config.toml
n_layer = 11
d_model = 192
n_head = 6
head_dim = 32
activation = "swiglu"
norm = "layernorm"
positions = "rope"
rope_base = 56400.0
tie_embeddings = false
optimizer = "adam_variant"
beta2 = 0.95
schedule = "wsd"
decay_fraction = 0.601
final_lr_fraction = 0.0
doc_mask = true
Each number is 50 + 15 x the weight over the matrix's rms, rounded and kept within 0 to 99. Layers, rows and columns count from 0.

# q: layer 3 attention query, 192x192, rms 0.0854, rows 131-139, columns 0-191
# k: layer 3 attention key, 192x192, rms 0.085, rows 131-138, columns 0-191
q131:37 63 27 45 46 51 57 53 57 74 53 55 50 45 65 45 52 19 32 46 49 30 28 36 42 37 55 55 43 39 59 31 50 47 62 28 42 43 57 72 46 36 30 42 67 60 42 65 48 58 62 77 43 36 43 56 42 51 54 58 48 76 45 51 56 29 42 62 62 54 41 57 45 49 61 46 41 59 46 51 65 62 31 46 43 55 59 21 43 57 60 48 50 56 45 25 57 61 45 45 51 41 37 46 56 35 68 69 21 64 60 52 47 59 63 76 58 33 36 21 48 71 36 50 44 49 47 59 55 65 44 57 55 55 45 52 34 75 65 48 48 67 33 76 40 61 61 59 52 68 61 37 82 28 32 49 27 29 37 28 58 51 42 37 58 51 48 67 48 50 54 65 40 60 66 65 30 62 40 34 47 40 43 59 53 59 54 29 66 41 38 71
k131:48 35 57 48 20 57 44 39 53 44 59 50 55 62 45 47 58 45 40 33 67 68 44 51 38 59 70 50 59 60 26 50 40 30 38 46 64 32 53 64 64 35 61 21 39 33 42 56 33 48 53 38 69 52 53 58 41 64 41 42 52 55 53 33 63 68 49 25 58 52 58 49 30 60 30 71 64 32 73 57 51 28 65 34 24 39 43 62 39 36 63 63 32 73 52 74 44 34 63 88 48 45 61 45 50 60 59 28 45 38 35 65 42 61 48 64 71 50 45 74 48 24 44 42 70 67 45 22 44 42 73 68 74 53 55 57 36 64 35 79 56 48 47 36 58 60 46 45 64 49 52 36 37 56 45 50 57 45 37 72 49 56 52 32 48 34 42 56 26 50 33 49 53 54 48 38 48 25 64 56 49 71 60 35 61 16 30 74 68 47 50 44
q132:38 55 57 48 55 79 46 56 44 29 59 66 55 53 46 63 48 49 48 55 69 82 77 69 46 77 54 49 38 57 29 25 72 42 55 81 38 65 37 36 52 59 66 87 48 35 43 55 57 39 34 35 73 64 73 57 66 34 30 34 44 47 44 67 44 53 47 30 67 59 76 49 64 33 51 56 54 26 54 75 37 66 49 30 55 18 29 48 47 46 36 55 39 35 53 60 33 37 65 52 40 57 64 51 72 39 59 63 77 32 46 50 44 76 45 51 62 43 61 87 53 11 66 26 53 77 45 44 48 45 66 46 36 57 32 66 66 56 26 63 19 71 57 17 54 34 55 59 72 52 37 61 23 66 84 59 84 44 71 97 27 50 50 45 49 40 13 20 29 63 58 54 51 47 41 22 51 27 59 64 54 50 65 44 50 02 45 45 80 49 68 36
k132:22 37 25 21 72 59 52 78 31 44 79 61 66 65 53 44 56 59 47 50 66 42 72 85 42 50 67 36 31 50 39 64 56 40 40 58 43 50 44 64 82 54 73 52 54 55 67 73 54 45 53 86 64 70 40 99 60 43 42 38 62 37 29 59 49 19 59 55 29 42 93 49 40 48 75 73 53 29 74 66 55 51 60 62 26 30 45 49 42 74 44 78 50 48 52 71 26 24 65 50 35 34 79 37 30 56 67 42 51 40 45 67 42 47 66 30 49 82 45 87 44 40 76 46 42 37 13 42 63 35 39 42 64 66 62 63 59 47 65 13 41 37 33 25 31 67 38 24 22 64 64 36 38 41 62 51 47 76 31 71 19 58 41 47 28 57 38 22 47 35 35 58 43 26 30 53 35 36 65 49 56 99 31 27 69 29 48 62 58 32 66 52
q133:30 50 37 52 51 53 69 56 45 86 62 34 53 47 58 54 56 36 26 48 42 54 32 66 44 65 80 30 43 28 60 32 51 32 65 30 46 49 44 68 53 39 48 62 46 62 39 45 44 40 40 68 35 19 25 44 70 47 64 52 62 61 40 36 52 42 58 63 67 56 58 52 87 39 71 56 35 65 53 76 58 60 30 40 52 42 31 46 54 61 46 21 49 23 37 31 48 45 56 38 36 59 63 42 60 46 84 71 34 71 53 37 56 55 54 45 56 31 24 65 59 55 53 37 35 57 48 52 45 63 53 53 67 56 30 68 27 71 35 52 45 76 28 52 58 35 52 63 60 49 65 57 64 64 69 66 40 27 49 61 32 34 52 46 44 47 30 28 50 40 61 57 44 54 44 56 65 54 56 46 51 55 47 67 42 45 58 42 73 32 63 40
k133:39 35 62 28 30 48 35 62 56 56 59 51 56 53 47 65 61 61 42 27 53 70 51 57 50 75 45 52 38 69 31 38 53 50 60 73 39 39 61 54 66 41 56 23 48 50 52 45 30 31 51 30 77 59 57 43 55 41 30 41 48 56 49 58 50 62 47 36 49 31 61 50 38 58 49 67 57 58 52 55 57 33 67 44 57 46 39 73 49 18 51 63 42 49 71 57 27 51 54 74 47 40 57 32 27 59 41 33 53 35 15 53 42 64 48 52 53 50 45 83 56 18 48 41 62 50 59 46 36 56 57 69 66 40 54 44 32 56 40 70 60 63 52 41 55 53 45 48 53 60 29 39 50 44 62 53 49 62 53 61 53 36 47 46 47 24 34 49 24 57 64 39 45 43 55 38 64 43 67 64 44 61 63 47 72 50 47 68 64 51 43 41
q134:32 57 65 35 56 68 51 52 39 15 31 48 65 47 35 52 65 59 68 57 81 93 87 65 44 56 38 48 44 61 25 50 68 55 51 69 33 46 43 22 56 86 62 59 31 14 58 56 67 46 53 18 71 61 78 71 42 37 28 27 33 61 51 63 38 38 44 46 48 55 58 38 42 44 38 35 62 37 40 64 62 33 44 34 65 20 38 53 58 26 37 77 48 64 56 78 21 61 53 56 47 48 64 43 65 36 42 42 93 41 53 66 43 75 59 57 71 39 65 60 48 12 66 31 59 70 50 54 52 58 52 50 34 40 44 56 63 48 72 63 22 58 70 09 61 50 61 65 42 56 24 37 31 53 49 38 65 69 68 63 54 32 40 46 43 56 05 33 19 51 42 38 69 35 50 32 50 43 63 65 84 40 70 31 44 30 54 69 57 83 48 50
k134:25 38 25 15 68 61 51 79 42 77 56 43 63 60 60 57 63 61 28 55 46 46 50 82 28 43 66 26 33 42 36 59 57 43 54 54 57 44 28 36 79 60 78 58 47 61 44 73 55 56 50 61 62 71 34 79 52 51 23 35 55 27 36 64 55 34 79 47 28 49 85 44 47 54 68 64 40 48 69 67 74 24 75 48 56 37 49 63 44 60 36 73 47 45 64 46 38 14 65 49 42 46 57 46 45 64 72 56 45 44 38 43 39 39 78 26 53 44 40 93 50 37 78 76 43 36 18 41 59 29 35 53 72 60 56 44 37 51 64 25 41 43 55 31 14 62 31 28 22 62 67 54 35 54 62 42 39 66 36 71 16 52 37 67 37 45 55 22 52 37 45 69 50 32 44 50 19 48 38 63 37 89 19 39 53 29 49 47 41 67 51 54
q135:41 43 40 54 78 64 59 52 39 71 65 68 45 56 51 27 49 37 48 61 67 44 41 49 35 69 52 23 48 46 35 34 70 66 42 46 44 43 42 68 62 23 36 72 64 70 24 58 61 52 48 52 41 21 47 68 57 50 54 58 63 63 42 47 53 41 48 51 51 43 58 77 61 44 59 67 31 40 52 55 74 78 36 42 15 27 37 27 50 48 48 26 42 40 43 32 57 56 47 25 51 57 61 34 41 55 62 68 39 41 49 43 45 52 70 35 47 22 48 76 62 54 76 45 56 74 52 53 51 37 48 47 55 80 22 60 40 59 39 25 32 57 19 53 47 64 40 66 74 32 57 54 41 38 41 75 63 38 56 58 43 39 56 31 32 48 36 39 60 52 47 48 41 64 63 34 53 73 52 31 50 70 29 49 67 44 40 24 67 26 56 42
k135:54 62 70 42 20 64 36 66 50 35 58 79 45 57 49 44 54 52 47 25 55 54 49 56 42 70 42 63 19 68 25 36 50 47 41 33 62 28 45 69 41 50 59 19 51 36 42 47 56 48 58 52 74 63 58 45 45 28 29 43 36 40 40 78 46 47 62 48 44 53 54 36 22 50 33 88 56 57 47 41 44 45 65 37 33 41 32 70 28 33 66 58 36 49 63 53 33 44 57 55 45 33 65 52 35 69 78 46 57 49 29 66 37 72 60 45 34 68 59 65 43 33 45 33 46 45 55 43 46 51 51 66 60 42 51 41 52 55 42 89 57 56 57 48 62 53 62 42 70 44 27 41 56 58 72 55 52 45 42 49 44 34 44 46 40 46 26 63 50 63 49 38 35 59 38 39 51 57 62 71 43 66 82 35 65 43 45 73 64 35 37 29
q136:69 40 43 49 56 16 18 56 69 66 54 62 45 30 53 39 51 43 29 17 34 37 39 52 61 50 54 56 57 68 66 73 37 39 51 28 57 55 49 46 32 60 74 17 58 39 56 37 24 56 45 80 41 44 28 62 44 58 65 35 63 21 56 40 54 68 42 50 37 46 37 54 25 55 49 45 53 69 41 35 36 41 48 52 50 53 82 64 55 56 39 34 70 48 60 49 64 29 47 42 55 66 44 67 49 47 42 50 47 87 51 68 58 51 50 41 50 66 62 41 37 86 39 66 35 31 56 61 38 70 26 54 36 66 70 30 48 44 65 31 83 40 46 79 76 57 57 32 60 71 56 51 63 49 54 27 22 48 18 41 63 72 53 49 60 41 62 61 66 43 74 20 42 35 29 73 37 20 62 55 54 66 43 41 45 77 44 43 20 26 33 55
k136:65 42 47 64 65 62 60 41 62 62 36 30 49 30 36 38 28 26 37 63 48 48 38 68 43 51 68 55 63 53 57 43 56 42 60 47 20 56 54 45 51 41 49 71 29 63 55 61 58 55 57 65 19 29 60 36 52 55 43 51 60 52 54 43 45 61 26 72 40 59 38 55 60 36 50 18 39 55 43 45 40 45 25 48 55 53 53 34 61 55 39 49 19 48 25 42 68 79 52 38 58 53 35 56 71 39 29 53 32 68 64 26 47 22 39 57 44 36 51 19 44 65 44 64 53 53 52 44 57 75 46 36 50 89 47 49 50 55 75 26 55 50 44 53 43 47 75 53 50 48 59 54 53 39 41 39 47 49 55 27 30 57 63 51 76 39 48 54 56 57 46 43 41 56 58 62 61 47 41 43 36 48 28 22 28 49 41 40 58 58 48 62
q137:47 43 64 14 57 67 44 42 48 07 44 46 72 70 54 48 63 70 56 52 86 76 70 46 59 39 47 52 46 56 39 62 68 45 30 55 27 41 31 41 54 63 48 76 21 00 56 39 63 38 61 15 67 53 80 81 35 11 36 28 38 72 79 70 60 61 35 59 68 43 31 41 33 58 38 34 71 43 36 64 45 50 33 47 57 24 47 54 46 30 52 54 60 58 52 65 26 59 53 75 59 40 66 27 51 34 49 39 97 40 41 74 13 67 41 42 78 55 66 60 49 20 52 27 90 70 67 51 57 66 61 57 48 21 30 45 59 53 38 59 16 36 50 21 59 49 46 69 62 60 33 50 23 50 62 53 60 73 61 48 51 50 58 67 39 70 36 45 24 72 22 17 74 50 43 48 47 55 63 58 65 30 80 47 37 41 54 77 57 78 60 54
k137:31 41 25 29 95 58 43 71 56 57 66 67 38 62 50 43 84 70 60 42 37 47 51 73 17 51 60 43 41 45 54 67 64 23 40 62 79 58 44 30 92 62 69 43 58 77 48 81 43 43 44 42 71 80 49 74 57 61 21 28 54 22 22 72 66 48 88 42 52 26 76 49 49 52 66 77 32 55 57 77 69 35 76 61 59 45 58 69 60 59 45 53 59 54 69 49 09 22 62 59 41 36 84 45 49 74 66 52 39 48 38 71 32 39 74 33 42 50 56 99 65 18 74 43 41 46 40 46 53 27 34 55 54 46 53 74 40 45 49 38 51 55 64 29 18 77 21 22 47 58 58 61 38 79 57 50 62 56 29 79 37 24 14 66 38 27 55 17 54 55 75 60 38 25 42 27 19 31 41 74 50 90 31 67 57 35 38 39 68 50 60 29
q138:35 61 33 43 73 83 47 29 35 26 28 57 40 76 47 28 65 65 49 31 55 64 80 49 61 29 36 89 12 43 31 90 63 63 55 43 35 63 04 47 79 91 39 83 29 29 42 61 58 36 55 24 75 55 67 83 27 24 28 27 32 75 38 73 75 27 38 71 65 32 65 33 56 42 57 56 47 56 35 60 65 43 63 34 40 17 63 45 42 30 63 62 33 72 64 70 18 41 69 75 55 24 80 57 44 46 78 31 75 41 48 77 35 69 67 35 74 39 64 54 34 35 75 32 32 51 69 73 48 43 39 89 50 36 28 38 55 84 56 38 17 59 49 22 45 62 27 48 63 54 47 13 20 41 74 49 52 68 31 57 36 28 69 55 32 51 28 14 13 67 47 19 71 40 22 34 30 54 88 44 76 41 79 51 62 57 54 81 70 37 64 79
k138:41 41 42 45 70 58 63 50 49 43 54 54 52 55 53 59 46 60 54 57 65 46 63 56 30 66 41 66 33 52 44 48 48 49 52 63 57 40 37 39 47 67 69 55 39 53 52 62 38 44 46 28 45 64 61 71 40 51 34 32 62 52 40 55 60 51 64 38 34 56 52 42 70 61 58 56 39 39 46 74 73 48 70 35 64 47 60 50 43 50 42 57 50 56 62 61 54 39 77 75 55 38 73 32 44 62 55 39 50 43 39 55 41 68 75 44 38 57 33 52 56 30 65 47 36 63 46 34 29 38 20 56 37 41 49 69 68 42 46 61 62 61 46 48 28 68 53 40 44 67 53 46 44 53 73 52 65 64 30 72 17 37 25 50 61 43 46 37 41 34 63 76 52 54 38 14 31 23 42 68 37 67 53 38 46 42 59 45 55 50 63 40
q139:67 62 55 38 45 60 57 61 44 59 56 25 62 64 48 54 46 48 40 68 43 64 49 50 37 52 65 56 53 46 42 41 57 34 52 60 47 38 74 35 32 20 60 50 57 83 37 40 56 61 44 52 52 47 48 40 66 56 38 65 53 56 59 49 36 48 49 53 34 53 47 53 61 49 59 65 37 52 66 57 46 50 49 53 32 57 41 38 52 55 51 66 47 39 42 36 69 40 43 33 37 36 38 56 43 60 38 46 42 40 79 27 42 39 26 61 42 44 26 64 59 44 47 57 67 57 34 40 46 34 55 40 64 43 40 66 39 61 31 42 49 50 55 65 40 40 18 60 59 49 56 57 85 61 43 62 74 60 68 54 54 52 60 48 67 65 41 68 57 31 46 49 46 46 54 51 70 61 23 53 51 26 61 65 55 52 59 46 44 81 61 28